{
  "hidden_size": 192,
  "head_dim": 32,
  "intermediate_size": 768,
  "norm_place": "pre",
  "norm_eps": 1e-06,
  "bias": "none",
  "tie_word_embeddings": false,
  "init_std_qkv": 0.0361,
  "learning_rate": 0.00784,
  "beta1": 0.95,
  "schedule": "wsd",
  "decay_shape": "pow",
  "train_tokens": 162300000,
  "dataset": "wikipedia_en"
}
Each number is 200 + 30 x the weight over its row's rms, rounded and kept within 0 to 999. Layers, rows and columns count from 0. The size before them is the row's rms in percent of the matrix's.

# layer 2 MLP down (transposed), 768x192, rms 0.224, rows 237-261, columns 0-95
105,210,192,234,196,189,196,251,252,221,188,198,171,205,186,202,212,208,258,139,171,182,223,195,208,167,184,227,247,171,243,153,186,140,230,254,217,204,204,182,185,234,182,219,145,164,206,213,221,181,253,187,214,202,229,206,238,184,199,182,172,222,235,207,202,228,223,198,168,241,223,133,184,193,254,233,262,222,205,181,211,176,208,223,204,201,189,214,237,181,217,161,182,207,165,215,198
096,222,186,184,176,215,235,177,178,159,218,180,236,154,119,216,189,201,165,216,163,227,219,177,134,256,198,270,161,212,242,224,203,195,160,198,156,169,215,178,208,227,207,148,178,191,229,257,226,211,203,222,156,195,190,227,210,171,190,236,226,207,162,149,192,237,187,268,206,184,209,163,201,182,239,206,237,226,225,139,220,204,230,229,178,154,226,219,224,165,207,191,246,215,186,241,210
103,234,210,210,169,173,169,237,216,173,174,171,136,203,186,211,231,208,216,232,202,181,149,211,211,237,221,180,203,198,219,234,153,202,203,202,262,175,200,197,219,209,160,205,242,181,202,279,203,205,192,197,201,149,201,202,191,218,160,238,183,211,241,184,210,208,215,239,241,184,203,200,270,133,199,204,230,177,240,229,220,204,190,165,217,234,141,200,178,186,181,227,138,197,191,234,211
100,201,128,214,186,201,245,192,221,199,206,170,181,162,212,264,202,199,199,178,231,201,148,216,173,156,214,186,221,203,198,216,213,183,132,223,220,173,181,178,195,198,232,163,221,263,181,265,182,170,179,166,194,224,124,242,214,182,220,189,210,170,217,276,144,239,182,272,228,222,204,247,200,240,166,189,201,171,249,226,185,175,221,252,214,168,213,181,253,184,199,252,208,205,199,144,198
100,215,222,188,156,237,193,217,192,196,176,178,207,223,185,202,238,181,164,186,156,212,233,212,211,210,239,205,187,217,206,169,167,228,202,157,115,209,194,217,215,230,213,215,153,173,258,185,173,206,208,256,180,196,197,195,169,234,196,259,196,210,212,193,179,221,199,145,243,240,168,174,182,207,212,199,226,211,204,211,200,190,169,193,192,284,207,237,238,171,173,177,244,236,191,155,218
098,194,169,194,204,280,230,175,223,193,200,110,159,212,176,229,152,208,185,243,185,222,250,224,243,230,220,186,265,201,208,221,220,226,195,244,189,153,176,238,185,198,166,211,218,207,214,189,203,206,203,266,202,230,172,183,196,140,205,223,209,185,220,214,198,184,206,152,203,201,172,245,198,178,162,198,210,152,202,191,161,191,187,227,203,249,215,152,197,151,243,194,225,185,254,201,175
105,153,144,161,200,190,207,210,154,181,186,190,154,165,182,208,147,220,218,201,234,138,213,246,237,156,208,205,213,234,210,225,198,216,259,173,244,251,233,218,239,212,183,244,197,161,182,196,217,238,181,200,220,216,217,233,201,193,216,231,202,168,216,196,228,192,213,217,187,206,202,189,216,196,214,234,224,223,192,163,224,242,263,216,161,239,203,235,185,167,157,191,198,185,160,221,221
108,169,215,202,277,226,166,151,194,235,241,189,160,204,193,239,176,224,205,253,166,206,199,135,245,190,234,197,194,192,181,188,232,162,202,197,166,223,233,178,240,179,237,144,199,176,222,163,146,183,225,206,186,238,195,204,191,221,222,229,183,207,231,200,181,249,225,193,161,231,202,138,179,194,203,218,181,223,172,138,210,146,229,171,200,195,208,197,192,161,222,154,178,216,213,115,232
102,201,181,172,227,252,186,178,187,223,211,164,149,216,200,220,191,198,205,190,253,214,203,220,223,212,157,178,196,188,253,229,219,160,187,187,202,176,222,200,250,154,243,181,173,182,203,265,240,215,249,193,212,187,179,227,181,213,203,232,218,180,208,217,185,168,167,157,170,164,199,161,315,193,265,205,191,201,207,174,258,155,201,171,195,185,172,159,216,157,196,218,216,189,227,195,183
102,250,196,224,223,159,167,208,192,203,204,223,209,233,179,243,170,152,259,206,178,189,154,172,189,212,223,258,185,232,208,205,235,211,189,196,206,199,186,203,200,186,197,198,180,210,232,160,238,188,190,166,174,206,240,241,187,186,220,193,238,255,204,189,235,217,246,244,190,188,240,208,219,176,201,19,205,211,217,195,187,230,251,220,197,174,200,185,226,157,182,199,173,177,188,143,198
103,196,161,196,195,180,221,154,195,133,198,190,199,250,141,208,212,246,220,183,211,171,212,198,257,216,209,157,221,226,158,202,151,202,198,184,211,210,198,180,270,198,222,201,221,213,222,221,228,194,193,182,208,250,148,216,209,206,206,194,148,218,177,208,233,194,246,200,165,181,207,152,141,223,170,213,181,173,181,223,207,225,280,201,197,190,166,122,193,221,200,206,206,246,201,150,216
100,141,189,197,234,181,192,155,214,190,199,135,201,226,184,194,164,210,161,224,265,210,210,178,147,206,200,196,238,226,245,185,204,223,217,204,199,191,156,201,206,251,146,225,206,176,177,186,197,221,185,184,206,238,236,238,221,139,193,214,143,225,201,254,218,190,224,235,190,182,180,140,230,257,218,155,216,182,211,216,204,172,234,171,203,226,214,230,215,193,242,213,226,194,180,226,238
107,185,229,194,219,177,172,161,199,151,253,185,194,213,209,192,257,214,151,156,160,161,193,225,235,191,170,194,227,222,227,197,211,243,211,135,168,197,222,219,181,176,204,167,174,201,204,245,218,202,207,163,252,201,206,180,206,228,184,211,219,224,174,188,212,160,223,223,198,163,225,202,185,212,208,130,174,202,166,170,180,212,193,176,215,155,242,248,192,138,271,241,199,205,179,230,214
108,202,136,198,200,225,147,174,277,167,187,215,242,218,158,251,192,177,219,206,238,187,183,178,225,163,211,195,195,195,250,200,192,178,219,204,175,172,250,164,167,231,194,213,263,243,161,160,172,183,222,268,264,194,234,177,199,188,134,183,163,178,173,163,167,207,169,204,210,251,168,188,155,227,204,256,220,205,247,184,205,197,196,202,206,199,230,246,191,185,204,188,201,176,199,221,248
097,199,191,134,174,175,212,182,222,175,242,209,230,257,233,194,155,232,222,206,211,240,199,155,231,235,144,196,205,206,205,148,199,173,168,234,198,194,245,200,190,194,220,229,177,208,215,197,161,194,256,162,175,148,144,190,204,190,255,129,235,204,191,205,185,211,171,226,176,143,214,170,161,193,210,205,156,173,203,230,202,192,180,183,190,180,167,193,202,230,235,166,201,177,155,163,205
095,210,207,203,121,262,212,186,207,193,212,199,163,239,226,184,220,216,264,201,194,202,167,195,208,162,240,171,192,209,158,191,222,229,205,198,165,203,190,204,189,144,233,215,204,216,251,189,204,182,250,167,231,192,212,179,209,148,199,219,195,164,162,193,134,199,187,239,139,183,212,179,262,198,167,163,270,153,205,160,192,185,177,217,231,213,263,200,176,192,237,230,198,220,236,162,208
102,193,188,179,184,182,181,266,185,209,171,223,182,225,175,196,206,268,217,260,203,145,205,194,239,238,203,205,188,247,227,230,195,289,225,227,266,181,186,188,176,187,214,181,207,234,190,278,195,188,153,218,163,236,165,180,220,234,156,177,237,173,169,152,182,227,122,223,213,217,152,200,229,240,200,170,167,234,183,197,146,198,173,177,198,208,170,162,167,173,223,150,152,201,234,241,193
098,197,217,105,168,231,210,231,223,140,162,184,194,224,206,196,141,221,165,188,192,183,250,214,179,230,220,175,220,203,161,233,171,189,220,226,159,225,176,197,197,202,199,230,188,164,189,228,208,178,197,214,183,210,220,260,223,246,184,239,136,285,193,228,146,180,140,199,185,240,206,271,161,198,210,186,186,174,197,199,268,206,200,220,183,200,156,208,235,197,201,192,202,157,254,178,173
106,217,196,188,201,189,138,177,161,216,250,264,177,144,187,158,188,258,256,224,209,160,192,193,197,236,242,200,163,174,209,217,116,145,238,189,217,182,217,225,209,233,187,301,235,222,190,195,195,249,195,192,213,161,248,209,176,188,224,224,250,231,183,156,158,202,167,214,204,191,220,148,199,220,208,215,163,177,182,143,225,183,194,187,222,220,212,236,168,146,178,234,168,192,170,190,222
091,225,257,138,233,224,212,173,224,191,191,201,184,158,192,174,218,171,175,222,213,225,202,227,173,181,180,220,196,217,240,171,143,153,161,175,169,160,195,215,208,228,212,213,205,217,146,166,225,207,178,223,134,152,174,227,179,193,187,170,157,224,195,197,196,170,207,250,200,232,188,216,195,153,171,155,145,204,203,191,149,224,187,220,191,212,174,102,166,206,174,179,208,231,164,239,205
098,233,168,145,226,210,204,208,183,160,218,159,204,230,205,229,244,233,181,162,183,251,273,201,136,181,201,281,172,175,267,210,216,196,172,253,205,234,159,205,191,99,174,216,201,186,196,199,217,213,206,177,219,186,192,189,209,230,204,175,246,186,193,221,165,211,204,163,158,224,217,137,217,168,200,155,225,218,193,178,203,225,204,170,244,157,240,228,140,187,168,190,246,249,182,224,227
098,172,217,222,202,235,234,199,186,210,209,156,204,204,188,175,169,194,191,212,151,192,126,188,201,173,203,121,143,206,242,210,144,143,254,259,202,218,203,197,197,174,172,184,193,226,200,188,155,179,156,193,174,263,191,232,208,235,216,252,250,241,246,176,184,220,173,169,224,223,232,215,171,190,236,206,111,162,191,180,137,166,193,168,180,226,168,179,195,208,227,203,250,180,193,215,183
098,190,192,152,198,195,229,218,178,187,202,202,153,203,220,221,180,187,184,221,204,173,223,106,178,209,239,194,159,203,240,208,232,196,154,201,208,206,212,230,184,156,213,160,225,195,231,215,216,197,228,159,261,206,198,214,243,213,151,215,202,247,202,233,197,210,187,224,192,206,216,185,219,188,231,78,190,235,255,232,185,213,234,172,210,177,209,216,197,180,216,219,257,124,219,251,189
105,205,192,205,169,193,214,228,210,201,220,216,172,201,217,193,212,167,224,254,220,206,250,276,176,177,186,218,221,211,206,213,218,186,197,201,180,205,212,259,153,218,172,232,139,172,144,207,231,202,253,139,192,166,210,240,195,233,211,184,253,232,236,146,178,255,214,174,144,170,209,240,179,188,211,191,189,173,191,226,198,198,187,200,210,244,150,168,200,172,157,198,250,136,186,157,151
097,197,156,191,202,175,236,221,226,213,187,211,212,215,165,175,218,180,231,209,193,207,205,202,181,186,245,236,191,202,216,223,182,196,208,154,165,247,266,205,161,168,223,207,259,205,190,205,211,254,227,236,182,186,225,176,173,120,124,211,215,157,216,211,240,188,199,165,216,227,196,201,141,185,182,203,198,223,251,219,176,253,203,199,156,219,221,329,239,258,121,207,222,282,183,194,183
# layer 2 MLP gate, 768x192, rms 0.265, rows 238-261, columns 0-95
083,198,208,270,229,185,172,187,161,219,215,196,237,218,186,198,171,245,144,217,228,202,192,161,190,208,219,190,119,207,201,215,203,199,196,183,194,167,176,163,186,204,206,249,196,243,199,220,230,154,186,140,202,184,206,204,248,181,200,187,191,227,194,190,219,227,199,161,148,172,212,227,176,194,163,229,227,198,235,266,215,170,185,218,204,211,230,172,178,186,213,199,224,237,221,198,239
091,230,168,223,188,180,231,158,166,177,196,203,194,200,193,198,151,244,209,179,229,205,187,260,214,210,190,246,134,172,165,148,182,196,202,234,164,130,224,202,142,177,259,209,218,219,208,146,221,232,207,224,231,199,197,206,173,193,237,265,178,182,224,178,162,201,152,188,227,206,150,209,278,219,195,183,185,185,207,190,162,210,197,225,157,237,229,216,194,225,223,196,237,174,180,226,240
096,208,158,222,178,246,188,225,171,170,236,203,216,174,250,229,208,180,175,235,187,183,215,172,174,211,173,219,219,208,164,171,213,199,102,198,212,165,250,184,241,237,248,242,197,206,190,176,230,206,181,259,220,181,165,196,226,196,191,141,229,203,250,192,234,213,234,237,231,237,224,219,207,216,203,162,175,178,139,189,218,199,179,225,218,225,214,179,206,161,176,200,216,250,198,187,243
102,216,235,182,212,185,200,154,224,253,209,217,225,182,219,240,158,194,215,211,246,211,166,278,171,186,183,158,232,173,228,191,198,156,188,213,190,282,191,196,184,176,246,206,257,169,232,161,223,223,201,168,163,220,170,211,220,156,163,193,192,157,182,208,197,208,125,269,164,236,211,196,176,189,147,222,210,202,187,130,194,206,187,238,248,153,253,183,173,225,196,212,194,176,209,183,258
111,184,239,184,224,187,131,176,175,233,180,300,223,195,217,153,183,190,195,167,215,145,228,158,184,206,161,198,242,138,163,182,256,210,194,222,202,216,196,190,152,242,191,191,262,236,159,221,182,164,178,188,196,167,242,225,162,199,178,187,231,182,195,206,257,228,224,212,181,210,241,173,228,186,205,213,167,216,160,230,207,228,160,219,235,189,221,206,186,214,215,201,227,208,191,239,249
110,168,212,213,180,195,215,177,176,200,229,196,227,225,193,177,203,181,178,212,181,248,235,147,203,221,203,179,200,211,200,229,190,210,210,207,222,204,165,208,211,178,244,197,135,219,190,156,164,225,160,163,180,200,214,224,180,186,171,181,201,208,249,215,193,218,182,166,153,218,227,219,230,239,166,200,228,145,185,180,184,242,146,205,230,220,217,214,190,209,178,196,181,207,166,175,147
092,180,194,179,131,148,182,212,238,163,217,199,250,178,256,169,234,224,221,223,221,234,156,227,189,193,166,179,174,245,153,171,230,226,218,247,169,224,181,221,220,198,241,271,190,197,201,177,220,223,212,221,194,179,187,196,187,236,183,153,192,210,155,245,273,223,195,224,197,217,216,234,190,183,170,190,192,214,156,204,215,230,226,244,193,208,193,157,207,207,180,215,182,208,184,187,179
099,148,190,215,196,219,244,224,161,225,192,257,205,188,184,212,162,211,165,184,228,202,195,232,186,220,136,228,233,185,226,202,217,226,186,187,187,201,196,127,165,189,194,190,192,215,253,186,181,228,215,241,134,178,221,204,207,218,178,203,210,243,202,256,240,252,127,99,152,203,148,211,227,209,211,211,191,225,178,189,232,180,222,231,175,185,208,175,207,236,196,205,191,251,279,190,174
119,267,187,180,187,221,237,196,206,248,221,197,175,187,235,168,226,226,209,215,265,280,214,202,184,285,176,183,259,150,227,193,178,195,222,209,203,172,192,122,184,184,216,191,190,210,182,190,222,121,199,163,230,180,184,217,175,169,216,204,190,190,229,209,236,229,181,188,226,211,222,255,200,214,137,195,177,188,258,210,179,112,196,171,223,194,277,268,212,187,203,191,202,134,220,197,214
103,153,156,145,176,201,202,185,197,183,175,179,175,190,184,194,216,244,233,220,156,205,227,210,222,160,180,178,214,185,127,171,215,198,175,208,198,212,246,208,230,215,224,225,264,217,209,181,223,228,201,175,172,191,188,212,211,249,242,208,180,194,150,235,210,243,184,214,244,155,183,227,153,151,160,178,197,261,219,225,241,137,192,179,192,254,187,173,196,175,208,248,219,239,178,176,221
104,226,234,237,183,189,224,136,203,201,238,190,231,215,168,111,238,148,167,160,197,191,164,204,173,199,187,204,175,243,208,187,178,160,164,204,189,196,161,229,208,181,233,205,201,194,193,134,208,230,185,189,163,188,230,196,141,207,213,237,165,133,212,219,204,188,242,195,201,255,150,204,189,159,165,218,171,217,189,205,224,236,242,238,223,241,224,180,228,213,172,231,196,191,225,216,191
110,173,189,225,209,167,200,197,218,235,147,198,183,178,230,259,189,211,180,188,245,166,185,170,185,245,171,199,199,176,179,212,183,163,214,210,210,248,154,202,224,238,201,238,254,178,190,135,207,213,222,231,148,194,207,246,227,161,199,168,221,124,180,214,283,243,174,147,195,202,171,184,168,154,216,212,201,192,262,196,189,201,199,219,223,246,186,176,207,194,203,234,233,249,204,191,184
102,205,205,224,159,203,234,225,178,224,159,212,141,198,220,218,247,219,177,163,211,221,213,200,205,195,205,193,217,182,191,152,171,204,140,253,213,183,224,185,235,182,164,239,225,153,247,231,262,198,179,188,167,196,146,217,235,199,184,145,178,214,200,219,228,183,184,136,185,198,192,176,202,283,189,160,253,209,163,208,203,194,286,143,225,190,221,200,167,197,201,185,203,234,203,262,193
089,166,185,201,246,249,217,169,208,186,199,207,179,176,209,158,210,190,140,258,189,207,188,197,144,241,194,189,195,242,202,218,169,224,244,182,165,241,185,180,139,136,219,168,215,186,199,235,182,215,155,174,166,219,198,211,146,234,180,226,210,256,161,223,176,234,200,197,202,205,194,229,180,207,178,246,208,195,220,218,230,223,205,247,222,227,184,267,218,236,211,205,185,212,226,205,176
095,207,167,209,158,197,225,132,173,237,117,223,192,203,184,169,161,220,204,107,163,220,171,210,197,228,180,236,231,177,218,154,213,186,201,163,191,186,146,170,225,200,253,219,195,219,208,199,214,211,178,197,159,179,145,218,229,154,206,268,189,220,238,184,200,201,189,201,221,143,247,154,193,157,217,198,294,240,185,157,230,194,198,174,225,218,160,188,225,219,218,175,183,197,235,181,207
111,184,207,253,229,228,207,191,194,218,201,202,196,202,244,198,187,203,194,200,239,196,182,205,132,242,227,178,244,180,214,205,148,170,191,190,144,200,236,239,197,175,225,224,233,161,154,130,202,241,215,244,201,221,202,181,229,227,191,201,210,186,213,196,209,181,246,163,192,216,184,195,161,129,178,217,215,164,308,196,208,174,189,175,224,175,239,203,228,130,133,245,172,182,187,164,237
097,193,202,196,154,222,177,239,207,213,114,178,225,210,162,191,161,196,198,229,155,230,197,192,164,204,200,186,174,195,234,224,215,236,241,213,219,252,238,194,171,236,165,201,142,118,172,186,206,203,214,279,200,215,156,209,212,226,204,135,209,237,183,150,206,231,202,227,127,217,180,181,189,222,198,247,210,190,171,224,216,185,217,210,171,189,157,212,169,183,215,184,225,174,237,207,240
105,213,182,189,126,249,176,159,117,220,217,128,170,128,215,192,178,177,257,224,218,144,228,204,210,195,167,218,192,224,222,183,199,112,208,189,144,187,214,210,179,206,203,203,250,172,166,194,240,166,196,190,158,224,183,216,248,204,195,216,174,255,201,193,187,185,224,226,194,185,206,183,230,176,198,198,189,196,189,234,206,238,227,190,215,186,206,225,241,152,195,236,201,237,237,257,280
095,181,275,157,194,204,137,183,179,184,137,155,184,169,244,213,164,173,192,183,195,222,144,165,198,172,191,207,224,206,237,222,141,189,221,201,190,236,205,188,204,193,229,245,190,162,175,252,221,189,202,204,127,185,236,134,187,194,241,180,197,189,206,247,135,195,172,223,223,201,201,208,221,202,136,217,150,210,177,216,201,202,175,210,162,123,194,184,200,197,169,153,177,198,162,209,172
096,185,243,194,216,212,228,215,209,226,181,220,150,133,188,215,235,209,243,213,270,178,211,221,199,288,204,229,233,209,238,191,179,232,216,170,214,231,192,243,198,228,211,231,211,187,150,218,203,251,204,219,225,227,192,160,219,218,192,261,214,182,250,214,190,186,221,222,208,226,165,180,211,188,218,197,230,217,239,183,211,206,237,202,219,165,202,217,165,173,189,191,185,153,229,172,159
109,212,123,216,232,179,233,174,183,227,161,229,155,234,184,176,219,194,155,120,210,156,187,189,180,209,165,248,234,161,189,194,214,184,204,251,211,221,203,194,197,183,180,254,254,177,204,206,180,211,223,171,207,217,198,165,177,228,215,279,194,213,158,209,196,187,186,223,223,171,202,221,232,282,196,181,192,156,226,169,181,229,223,135,216,217,243,234,213,180,209,189,192,152,186,168,194
094,185,133,233,229,212,207,218,188,186,206,187,195,173,204,174,111,118,173,205,177,207,183,227,136,207,199,134,205,219,267,182,197,230,177,161,187,185,257,181,260,130,191,247,219,224,207,180,179,208,177,165,213,157,222,213,144,240,165,194,144,252,226,236,270,203,196,221,204,250,167,228,223,235,223,184,205,198,193,214,198,219,217,186,229,183,150,194,164,222,197,228,179,201,203,200,224
094,206,212,230,244,135,239,212,262,203,207,203,188,184,137,188,135,180,190,200,168,221,234,171,210,177,198,207,189,167,223,208,203,210,193,202,221,127,241,214,260,180,236,221,211,103,190,230,182,193,133,146,243,241,177,223,179,261,225,159,197,181,199,215,139,216,177,156,150,248,223,253,178,238,194,183,175,243,198,195,196,213,189,272,196,218,193,237,178,166,219,123,178,213,157,200,196
081,149,192,255,201,276,232,209,200,158,181,254,225,200,190,238,198,175,229,244,226,174,157,210,183,224,248,149,181,134,178,155,186,183,179,199,225,183,233,191,230,175,238,232,193,178,158,249,184,228,192,202,178,199,223,267,189,252,192,170,186,241,223,160,179,233,209,158,193,218,185,158,234,193,271,191,221,188,228,179,181,212,196,190,197,221,198,164,218,192,174,207,224,190,222,212,247
# layer 2 MLP up, 768x192, rms 0.252, rows 238-261, columns 0-95
088,229,217,191,175,232,172,166,242,193,179,191,193,202,232,227,241,217,220,170,146,216,151,155,198,180,174,183,228,177,218,202,205,175,106,181,132,233,212,214,219,224,177,201,183,186,179,244,155,169,186,282,172,187,206,199,190,175,201,217,185,177,148,222,185,199,212,213,194,239,203,178,189,225,222,198,190,214,197,177,251,238,188,127,250,227,205,192,195,171,202,208,229,189,243,225,131
093,165,200,186,200,212,154,190,158,226,233,227,206,161,179,222,184,151,201,196,203,172,276,159,216,197,187,222,221,175,189,173,213,222,218,199,159,242,189,218,221,206,167,207,153,166,212,233,190,212,208,155,195,217,172,188,201,194,242,140,193,204,218,243,275,229,228,148,148,230,223,218,160,207,212,213,192,194,157,262,207,216,182,152,209,157,156,207,250,208,199,228,214,196,193,159,171
107,246,223,147,177,208,264,125,228,209,240,153,203,200,205,233,204,233,203,147,201,237,137,209,194,242,161,248,224,233,184,226,196,246,138,152,211,180,157,202,160,126,239,165,188,195,214,189,204,203,204,133,222,194,188,224,223,235,198,206,217,175,202,209,192,142,220,183,209,236,204,234,174,173,205,214,181,158,218,205,212,162,213,234,235,148,207,186,169,224,243,232,238,176,184,150,187
099,178,175,194,202,162,183,200,214,189,181,250,162,209,217,210,155,213,217,163,229,251,156,210,172,292,212,188,211,198,168,220,198,204,205,219,272,156,191,183,218,188,212,167,211,211,140,191,251,182,173,258,214,192,191,168,176,163,155,235,169,264,198,234,243,173,238,188,206,160,210,211,228,192,203,179,202,247,184,225,194,189,285,206,183,231,226,169,184,288,200,207,202,152,164,202,223
112,201,193,232,202,166,253,213,270,178,157,177,191,236,156,204,175,170,222,210,184,288,206,215,252,247,193,177,161,193,235,218,188,186,208,197,253,143,208,179,214,194,191,158,234,184,195,159,234,236,215,202,154,182,159,209,188,155,219,173,200,194,213,211,188,204,187,152,215,201,136,201,198,177,151,212,166,129,237,185,223,170,221,200,188,287,202,270,174,165,182,209,222,212,199,198,196
104,202,202,225,154,254,194,144,210,193,292,215,217,138,215,244,200,247,246,137,239,191,170,202,168,247,216,161,183,167,175,229,223,181,217,196,207,208,181,199,199,218,209,215,191,174,180,136,209,223,214,136,215,203,195,221,181,160,186,179,197,225,168,166,184,251,198,185,222,224,227,193,176,227,209,223,222,141,237,197,199,192,221,195,226,187,189,192,230,188,163,169,255,173,155,167,194
098,192,207,198,284,246,222,175,158,233,205,210,181,207,152,196,188,179,199,179,171,148,213,163,233,192,203,203,205,153,229,209,202,187,194,212,236,195,215,219,222,206,197,130,170,168,196,195,195,217,184,232,212,262,255,189,132,168,192,237,229,233,229,197,150,204,197,169,154,227,138,204,188,173,226,193,226,166,192,187,137,149,163,192,187,149,219,246,183,197,171,218,205,169,207,229,212
095,181,172,198,194,193,217,208,204,215,211,227,164,237,242,221,220,186,151,227,211,200,182,218,168,222,229,201,214,203,218,203,183,251,187,261,229,172,192,175,161,125,218,174,155,163,244,222,165,266,198,228,193,192,239,229,227,194,184,210,166,230,214,195,223,238,227,186,196,188,181,253,190,201,169,180,185,256,204,186,201,186,211,223,192,219,188,201,147,230,183,195,177,225,231,201,199
133,225,179,220,191,193,225,191,184,187,267,230,185,151,241,221,254,239,197,213,224,249,231,179,204,257,166,188,213,153,254,212,140,195,236,190,217,173,183,119,188,186,220,167,203,208,204,170,198,156,200,196,200,162,173,221,155,169,228,204,194,182,208,180,238,202,192,154,231,174,208,239,195,206,154,205,212,172,249,201,170,164,166,206,201,214,261,264,208,184,219,193,249,129,230,196,221
104,200,200,162,170,187,193,220,239,180,182,217,159,190,188,191,191,246,252,182,153,210,189,208,205,122,194,164,255,185,168,203,231,173,147,198,188,185,270,242,210,205,280,234,240,205,199,207,197,224,172,234,171,183,177,187,242,211,239,204,183,202,161,233,270,224,236,180,223,208,204,234,155,177,171,203,211,202,221,188,249,129,218,172,169,234,218,176,224,151,166,238,250,209,195,215,203
099,200,203,215,150,165,171,200,179,263,215,201,201,249,217,146,200,213,212,178,192,254,169,228,228,219,169,225,158,196,223,206,168,199,218,221,135,228,172,165,198,155,192,215,195,163,191,175,155,165,163,255,199,169,212,218,257,235,193,205,217,202,205,152,234,200,220,223,203,220,191,149,182,213,193,220,220,169,212,205,190,191,219,203,187,131,184,168,209,223,220,231,229,235,193,197,151
109,203,190,249,251,167,169,198,205,216,190,165,192,166,141,207,184,200,154,225,214,238,224,228,201,265,189,202,168,180,214,181,178,207,188,151,202,252,189,183,179,179,258,221,182,254,178,196,195,190,227,164,202,234,157,243,215,238,171,213,188,207,187,251,199,162,204,195,219,208,186,193,202,180,190,193,214,181,213,240,221,222,222,245,234,197,211,217,243,230,220,196,168,181,252,161,232
097,161,237,193,225,231,191,207,266,149,214,149,239,225,196,197,191,201,185,190,217,156,152,190,181,175,202,206,156,192,249,234,205,210,234,175,189,164,179,193,196,193,220,150,211,226,207,214,203,177,233,212,213,219,238,184,151,160,165,190,248,185,157,172,186,143,175,240,188,209,212,146,196,153,203,226,203,158,230,230,251,227,149,238,208,212,209,193,165,181,249,182,195,196,206,193,192
101,196,181,177,289,243,193,164,181,192,212,206,239,228,242,192,156,175,163,180,227,230,201,165,124,195,171,176,186,243,188,211,187,192,210,171,202,228,246,167,124,193,212,176,215,248,244,238,150,201,149,165,180,189,198,176,195,194,227,254,198,229,172,201,154,183,217,198,176,206,184,223,189,170,192,254,142,217,159,214,215,209,191,254,233,222,221,192,228,240,211,218,179,184,197,218,162
094,201,162,220,178,203,193,155,160,211,153,151,213,198,201,196,185,197,218,153,134,200,238,223,183,227,217,204,204,200,242,170,199,164,217,192,195,166,178,183,156,187,239,227,194,218,214,168,214,198,193,176,212,177,182,259,224,205,228,230,243,233,222,149,210,181,232,182,205,158,210,172,199,162,199,189,276,215,189,157,223,168,171,179,239,210,170,147,249,196,150,215,230,217,205,190,200
105,200,170,168,199,236,219,212,253,171,167,144,196,249,126,166,167,188,220,251,187,240,198,196,207,178,186,146,224,208,226,128,197,226,209,224,180,214,186,171,223,195,236,178,164,158,164,243,192,211,183,211,191,229,170,221,176,185,165,221,167,248,226,160,216,174,161,195,186,207,242,165,222,192,228,203,244,189,181,208,220,238,176,285,224,185,180,230,204,239,235,198,189,203,201,143,198
099,173,203,176,244,206,244,187,209,160,218,198,169,125,236,239,194,198,205,227,244,156,187,182,220,213,142,225,184,204,196,161,197,178,163,184,235,222,182,181,192,189,177,147,245,189,182,162,144,203,263,253,207,196,192,214,160,220,229,211,216,158,189,159,167,159,203,258,201,278,193,181,215,189,230,213,183,147,242,169,188,223,185,263,180,218,256,195,173,209,150,182,231,228,214,162,179
101,151,168,190,211,210,211,207,161,224,189,127,191,181,201,146,174,237,196,257,199,146,242,204,203,219,215,209,133,204,217,198,206,177,176,210,224,201,206,201,263,208,197,233,213,261,164,188,191,180,144,190,244,231,173,255,192,192,225,255,136,270,211,176,215,200,208,215,237,172,181,226,229,196,165,238,136,206,205,238,220,254,181,197,196,150,191,229,185,198,214,257,203,159,150,223,218
091,183,217,176,223,230,106,207,197,174,125,173,193,152,211,197,210,158,216,181,226,216,182,214,208,176,181,184,239,208,193,209,156,195,209,250,200,234,166,174,254,224,214,217,211,166,176,231,227,177,171,192,130,218,230,181,193,175,252,180,225,158,185,224,164,194,187,227,212,209,212,199,176,164,145,216,145,198,204,193,198,141,175,209,164,162,174,189,161,201,183,157,186,192,155,229,114
096,187,190,256,196,223,224,179,172,232,160,263,190,134,181,225,210,172,258,176,231,158,206,236,208,271,207,237,219,213,195,166,201,210,229,207,177,231,221,214,222,250,189,224,247,133,195,229,200,290,203,218,162,221,189,168,155,147,178,268,197,136,212,209,185,192,257,229,208,146,170,207,201,173,183,153,228,139,243,203,209,177,229,238,229,172,154,198,133,159,201,178,201,207,226,215,183
105,178,218,205,202,248,203,245,233,190,228,202,179,184,188,149,177,193,225,212,241,236,207,209,177,195,160,210,178,200,130,193,238,205,212,187,139,219,188,171,171,176,215,283,233,223,202,225,229,238,192,197,203,213,210,240,179,178,139,177,205,178,221,180,184,219,257,186,182,205,192,222,156,268,149,174,189,192,183,196,292,185,191,207,170,196,159,195,238,182,223,206,177,179,129,179,212
100,211,195,227,234,187,176,220,174,214,248,161,188,228,231,185,178,210,187,163,192,169,142,227,187,231,186,149,241,194,234,247,203,208,138,169,155,210,217,207,264,160,191,209,185,162,222,162,152,182,217,215,250,199,162,266,177,276,189,190,201,231,160,249,230,173,205,257,208,205,198,204,209,204,185,167,204,203,195,211,212,198,187,182,242,207,208,205,140,213,161,246,167,155,200,237,192
110,248,179,189,192,184,241,226,205,221,179,195,257,152,172,183,190,178,200,223,151,221,214,198,162,179,176,243,213,220,185,239,197,262,214,178,170,209,209,185,225,187,177,191,220,224,147,156,195,190,161,186,176,238,198,181,152,160,193,215,192,171,192,170,213,180,127,169,209,274,157,174,229,231,199,192,146,147,222,230,220,228,154,229,215,259,172,186,130,211,176,243,192,231,180,206,180
084,281,190,201,173,164,174,188,194,206,192,190,147,183,198,202,224,197,206,168,160,207,226,218,164,194,192,259,247,244,251,209,190,205,227,227,176,229,194,243,176,187,171,176,190,250,249,212,215,221,217,191,193,231,178,173,171,164,172,216,235,168,209,293,278,171,209,194,168,187,202,223,208,225,138,202,194,230,207,225,153,199,190,200,163,209,206,213,207,204,172,203,199,213,214,201,207